config.yaml
d_model: 512
d_mlp: 2048
optimizer: "adamw"
lr_mult_o: 1.49
beta1: 0.9
decay_shape: "pow"
train_tokens: 651800000
Each number is 500 + 50 x the weight over its row's rms, rounded and kept within 0 to 999. Layers, rows and columns count from 0. Numbers have three digits each. The size before them is the row's rms in percent of the matrix's.

# layer 4 attention key, 128x512, rms 0.0395, rows 0-99, columns 128-191
092:559511525535487534479474473557561366541514532453517436466536521527599499503482496499442538569451482530426522505527479496535431640409532520384482419561432549508526497543549448464457534497413476
104:479410439533542498533529477437429600498455470534536520419479504539483563546468520476519582479483549425464510470519527513559599576529511459520503540435499532547477479461584544486601490548484588
097:501591448358531487640549516436480509563445479508518459499441482555450521472500447423453356441483476562568564543443492536489492479599526509511460506483533432564517512518527515417491455488574473
094:439517595517494529570606625495466478395478555464539512553493477506567519438448522518576597521541579438449481547542429404486510541453486520599473533472543426478423552555548498464467436471527557
097:465496492520420517528555346534499513486525629498535490516400520449483505489454460482451516501555445583562504427498574516505513539464473504507624428450559554454517476495596489508434633564601536
095:604566475422454462523464548443535423524486518402539517492653584550490502475465390397427422458478444522528440546411495547465487457534545464509418525416456489528446524488493567508459577505471449
088:499397442580497552509404369473485542448535530479545512539452562500491568514447520444519556554635543419487423498505540453503509576498441453508582456458526533521471466467600527545545541592475559
086:457548437494521442538511511547490497547452500529491508491490457533542452467497470538489430453434461545534557457538524460535529456477488554451519559527524536462487418481518495513519416403477479
099:511511479526558434430451560537495501432514450437552486547467516572467440500511512617516496526484507461531500616518465498535456531451454527534470554489494491530461430455478547595505346440500403
099:478512378566559573501480393520570457530556518498497389542493573462579521510468502504560505574483553393463450422467519455475543597378505516503468455510417563435486445386427523532480533479447476
085:421476495536494557428574432494372531508461531468525527498389514504455461435520530454556539496499471452502433487524480507500469525412551549534560488532532467667452520504481482454479559548553526
082:533564518361502412530480547483511532432559501497474536542564475418509447474584446512408384446478500449601529472431506544522445378592489484480498477538487475451487546469451503458472479482531438
089:481445451496538489523468405558573462463518433494530529432429536501580447496475521585519484467432488547503556441506543504520539531536564454453558464433447434537515499468491566570507530484413438
088:496463475380510488570517497467567439465574510572446390523444563502463541560400494519540488606503463412492506486511496429524488437440445455470503441580471622501526455542464452475447517514471423
097:397476489409509544459500474551480446508581482514501558492469514520608470427523541475467523527510554451523485501448476501547520464462444429471591469604526462568488546520461497425447462572484535
089:598518465458529458577497533461469527500514436541438477503485484488587435501486468417538422495508448589440529443511501421587486474594459501484492491483509547465487434515514575465519482526514454
075:434476532458540606443549566544434546529560540519526542441590571500586523453576490456489547571550433454491385485481405463520431460440547533541505518557492454516490577516504526544476461518552571
092:503522575464527515460544496562366455433491443439464489487441530600556468463495550524487539471489477501472432487527512467553380534457553517536510438474482488466528529401380575502468446511583490
097:431480496535513518443631533574448544516515506582509471488529442502460465498411517493502523463555440468546510610426521486523516451455592492544454544438494484594525458462439517475530504532533475
078:492557488454460466542504474505465390589479526603527516413498488535426491488519518560351478530437387545550538428481489466442511584518525443450650513508496481422489477522496384468525494483446492
098:475569586578458483544499617485449537488420513502522522559531438499535487529495526596488598504467569490432461460549470512465415538437416461520485498508523559452499432437563418529515498482461472
099:524460456624548533429563561545533502578392478569464429447403474511513492496443559525616546440487520484393551483507548512570541586457517557507533436477520512600495357407457555492580473445539546
096:511577436540511592503515435507456545486518585503476484494472500464451539467538482465600484540506506505491506511494409463493511550515454535584472459546513521561446530522501477509478540443551513
083:435410526493587605369507489564458554516534516560492515532466510524551532453497472452628517544482529434528477545588470524546575386498400577518477470586527588555514515612512586494548501473543561
081:530547572496434441541439562415526475584452473546522551465524490564422504464523509586340505518496512482420583462466492498515470512560452451494560517507464447402484470500439394506516457472475448
091:462480484520532507511541507526573546535511526528551517526467553467475489502467505563600449408449497496501548510506524451422516498454462506503501490517511506477500509499466515540596603524455507
099:524547553433497508461582563519432433319486459519512521524482451545562468484396484522491520524636479464414506488579486441522537517485527440557491518503532515472488451573554532397391432474536514
074:456509508489607523468542539586535446486506438517437382564462464499516422489536509515647473462426526464467540578485521492572595522554452529537440523506478435492501555501411639497584452495513458
097:505490409552579555450410509432559495539512474530516404609529491521489548544506529526525460586553502406552517565508491394546592389594433493460511486539510550442533451487519484566506420437497531
105:506505421554514581525549408496501468449555433530527402570474430488477639516581548529539447506514554398437515541509499486534563461485399510584446493554517547486489456607511481562544464523493455
082:542513583525428460548524543476490473530485467543504519510551473532503513505473473528413563470543457567462455475488560558470417556545544372497532471390510478408494503459503505563432415486565459
102:520404454500505544499387554457564486419480452519433518640578479538565483468507514486513552535502541482521465549493492480502565516528438454525510518390509503418493547579410493380543415488495510
078:515450499657479516518543452490476486471570541360523448529578474441518518504478447444564543488562523529534438525480570471488505582482576540516383494458496505492512468546523607531539552533564543
100:429499515494562468429402526519536555485502513594463483552586470435414533518516583575562479509534549436530568493503437542444541383550408454545529585500500472545515493530503458539513518429443529
096:532465515507410477506434507464568517369483477462496541544467496428441497542501453453500544487558515505509450543563521574507503513462549452499467571450504416559441495484593523553433536488493497
092:516523501480467576490480537547498509529525516530475456550493448535490512496501480498449501486571474430442547460415483562502585522504436485566483560535511490489476505594550562441532474399514524
093:370515437426542555481544537500413534443524475553469466511498473539464535423432484446558481459559485447480522448530482431505498431531474505542559495497520559580493539454412492450541506499544549
083:574557445397560413552440568446603446483464409509476521485487545477488402450528549533521402458504450568465605487554504394578487541518425423436479477442508425422499469463473531490400527543441416
100:451474477452496581412515468489603516545544535462501509579423527527558462442464496468484461582487487512603584550460441569532545450499513488510509571506507513530497572506508435518365538487557437
092:395512467479521487534563473512445488427536472568477543490443492495462595459441500515457537520532524415419470514536557451479510485397470512539546525603509541455460431467467405453582480466457575
098:535538614522435567445490407577409554460469439532418531542473541434535602509520493509570426551414458593469541476523477510382538397500441482556545489596511492476559499600475423462461578508497557
101:493474426435424497517513489497461432531524527488493435445533556512491506514532482442455499515448453562619465523529444496526592451521550494479468566533489389523505649534481498567470459491484509
100:495494462427501539535451408469523554441499460525476569522553618465509496521470500404475385498568531486524466471500521540400534434506532488480436491412509581494502509590601542500439509521463515
096:609509475487453458559422471412523451444464486517520535568519547494578519519474447371453449410518561581464491606441487561476574480592480410520409509406527484443520575520532530547516497535496564
101:457489512509502488508477441461528424424514497542447490515587519543489505506500443416479479506483571597517522547495442623498508520469539514530442543480517555492498549431519533520530565360494480
101:420410524498459509525456468538529506589525478469517470594434516554476521531553505553553513562346483486623538528529629417547466450505492612435478458549588448581585515556404431447418497521477539
093:478385470496488522553570406466588517562485499477528544516487522478469469525520454482553444402434553527547490491479635505469487492589539547484546506487556500579497474512488506508583505481498473
082:489423526508544593449551507573515473479444506390482498494480504529524471488486509522583558481490511526490413520565542540532528591369537565478439523522485489587547517557493560492464499531462506
100:486542514470550463570451471520499481479447582468488413468586503490502497549476486511459629534510578520492535477516458331486554476462492482538428479509445458535484408338531545476537625517473452
098:440429533439534528450588446427534492575521458499573509409447475497393594525501520543546419573488540353539535533485542445454597476571442530472455486514482524506527406570518450439637517554496471
096:490520470463474488504519532484504529497587510474448533469379538489561520484519562443493487604537442512526493454417516416437522543441498473542579559433510415492464465448556514461513562558514474
099:424541509447579497497544425577512511529539466544486511533497541463435449499515505521505576483509525569551444494526521510430527483490542447510568547499501412540545547508440566500468545531578433
093:523457389576490546474529504607426634542509520486442494501545427408566460545453556459578534450487523440521460417449515511522563488466525514552562539487508549488510428407420503486590460533482516
095:488445521510419558434560478501584356417453611505530527458520539510550507481480508498470512508566443505501473550495476537469497621451561508431511347444489495501521531510492433479502545488493583
080:511551488514468574517469478357518504457470452571563525553463489571434528550467506522383540503524504383456458501531467482513418503577422418468593392519524493420470398430612406520518406518530471
096:411482484527445459589590541541538539537547630589580520407561517480548493535458488500476568542523471511522537405414497604534575535475558559524540539419498436517510525486521505512561508457497588
079:489447394372609525548537465461477563445554464511502549561524518456546469460487488351629372476520490545566494525485499508500542407569459449516461583512519524501466552503471563485527519590480514
100:557577438497555534504415477463502485534549427435489498404557417547470550410514486483494449518445538456456520452553366407557504559495454458507443496491457476459507493500461454475546407465476567
086:569491428406575480551510519507531511514482517490479512556578530454535440503575440369608404449450502605583493543419508476474532421579468476484443524484489494453545542493415579511568507571543523
092:494531503462454538535529564565446482490561527502438485433578550569538494471544521408435530585540529424437460461511473393507524495485489509518503524561489573520469510459544414433492442526489517
091:443497411484502573519487443462578533540550438465460506562514553467502482541543515442544465503452490494558444562450565491484562506487486453506383516449501485472471452547495563530480509542478379
095:452520601429418480558515472446451456416517522526501536531516499421548550504447519454454399576553440503561495577472463528441520382536581393560490530465520508390481516552532426553471534481509467
098:521475630492424486558481517544546527508568552497523507494552574474511523499465538485480503470578441441453474566379474560511492472549550477514473436471480420509486517528472530521430491550549437
079:564558504490489431603436557442529527544537508574498503537615492412538486504524552499434399502490436504518595502383486428503467396627499461476473503406499471364485525478473479490493509491468441
086:482458521485524524522485575495487568565477527551480532455504469522524537500537429443404643489540454491442472473515533491485475523504462490577479481574511463470444539424495512656506488441488513
102:422514521498625495487477511553571412483502458518589401571442559566461555504429537550504442494539552519514548538430531513455439418496475452474539564554505602488520466545527440537512483448446517
120:419497518441560403466427522507473513549531435407461543383602515510542501479410517494485507567473528516490494430529583518475457553475510561547529562503513579493443518459507454598487577513446452
142:563471439558553659559567510469532542472503561431489494563515467567461538475521450535531558548591525508494468460494469500462534583455487424592535522482508475443476558460329557535495463499589423
081:565504485545483515521509413513474459477506419391468395484542547522470502541451544600608432544477535528520471463484492464476520526453505552461507570451458478576585529508486484402518517502548458
094:474489537543551499532490503499450521525494505567566442566511486461478502448566535496589484423421482570503484472493463500497469494500499523435475518429441485567558459496556505475608395486492511
110:493453498443460448495459475448450512503432460513533513517530461534549512465504540434482542411459545552450511441439509505425482477530556455457574512458465513531456523426538496561580390491435594
105:394503499489633536511479583482550499540570602477517430613486509552513498443430484460436510500546551516532526430458562514498459491468474432490520502559476563526399530459454469557506434454503501
111:498473465573446514478505378429502468416442500487541515538550509478551505487545467598573496538510490425488491490437500406471465556493488564559462591484553439460473476543461459488464531501565408
118:512463426572508653509488464588480588510467402545496394480578517530435587558531525483576616489482522485423447494520462491461469537458463462491536549482488469514493504364463498523557492488513577
122:577538410466423483530521458453486479436495476579516519443486510480431548548489546437489509480531506503483449469502344516497600487562515417501540473409528445528457483465559517439549519531589539
102:478453555436480500498511551470476458568575626588525542530456461536522503418501530351407541499533473468499490527400431523475531520550546438490480502497482508492453558465512520470513447483487503
104:384527441554519412580413356475543516453485469538556517664519545437462500454508522497583432479518611487513515560511570465444503464558489511446534458485489527453557430595545431409505488555474468
113:403532525464551507484400472487497516500513493425504497571502519552539521493498527555549506569567592508448547493567525453427488485461438472551555573573494622500413531507465451491461496519430544
110:511541477527542558574545489421534497409478511444493533579455580400509510447581481570554444475578420489539484514523491535532554474477516548562518497441541442441552480585432521523472546587551456
112:469565451526531469522480505476532521507476489488476519523506538482482516507474460526486516574570522498530531452465559471465521458505445486562595482550504464466511512512482414564410565502562419
113:552571475484464473505513494362481511432520512439518589456548477470522474487598477620511411600511467448499467498555463462495520495494494538507442466440500522438509495532480450480425570536551460
095:512487486448442552456540533477498516480469560657499559357359462562467560541542553441390558489532495422430525571516418556499521451533547410561476444546579454477481462437570549546499495519456549
109:547539479454451486572519461450500437418425481495563475570396571443463514541489510525538368453564414537515543520496439478514577387526570554435570445460529495510527502566504492444492517499532565
123:613606423540469584573570529549546533503517565515441510551545494443450475548517460506473494554581518426513451551572453550544626508513487468551545408444488452426526499528396526375427574581631505
095:477481538424546511496508429531474518507561497435461523530592507528564422513466474473542447545431443555506477451594572457474534584500467527476488519457447559577538548514518495447496475518462445
099:531614496519553569487514478591462525512493551509481383507533452544459506544562491614538480516421496581465516486607495522478507543490432455547492460484491472550510452516530525478551438498519537
101:545555576429501420438463565526495448563529526491476505481578492534592475549378482532385545579499473488514565407493489502536559499562420476494559484526488534509404527500519473521454474500505521
093:535467508589582527551490453524490552534480498395511431570518489501445453457521506549614447490438508587488504532530543488493489542463510588451498514436446512537605507486451501453574418494496445
087:526465496545489494558520428539486437431483424468540453570539566420465466518498528556627400498449473507558470512532468490494522484501560550383534521436486529539546512582461520389546527522477483
110:555594473506469482505435552460470528513587620485399508430434511452483452533438520443461485548512541473519592508533506529642461486479459519519394485530498463592437503501472532458429537479523448
115:398401469519475423482424482495546492525440475579517533532449522462501479461513551431516605388501545517524525484431567499513433474519493456395573512558480471525489488473529471573569452475387597
087:445572488488494448497456416466476447420567473476468493598572580401541489496492513566572390598455505510561433460553540497445569488476458520486494535458479500534488454612507454415491556566527489
110:445433532479432375488456433520564431459501364436549551499479539474514495506507534509550381470421491579542479492453568468501441509550532560369521497481466604520601499523599456479537515499407505
118:559562451541436508476535508558512593597452554540442475458585441527457458539509471456456611563497567423455474565549513493480538532532486477506514413545480463448528484486463487428447544513505511
114:494571528389544477530519569487506473525607493450440575452458534543525459488500455459427384554464433617536506490604548490485511466486481478538462458486479538537556531549515495487427510491490477
098:444464493557422436471499413554484466567465456500494465531555470482530459472563494452566516408398464583481456494473547478542436588546550558398496528474432479513580473485558473441561472488464537
106:492351511502472578458523490569451506490456448534531529439487483525514566499579560444487640413434508467421414529415494534477448552492550498524450583471528477509449557409498556600631442478416535
102:437476508426486378472467546446493461496487504521515588513502471501580470492470502477410529472508559488520533466428561484497432443533485448486516532551505534459403497494568450588474501499415547
130:523496489446459524573529432534442447439437492454508587536516547374480519541541450519474521543542438484491434479579449500512590481519531534519587464476539497483463561603409500507413588559542528
099:503506521576538558511554428618467508494475490423511371598589500521527491542447471581624511468438500528530497481496533468527487531484496557488500560454482511527544501543461475420503455480550483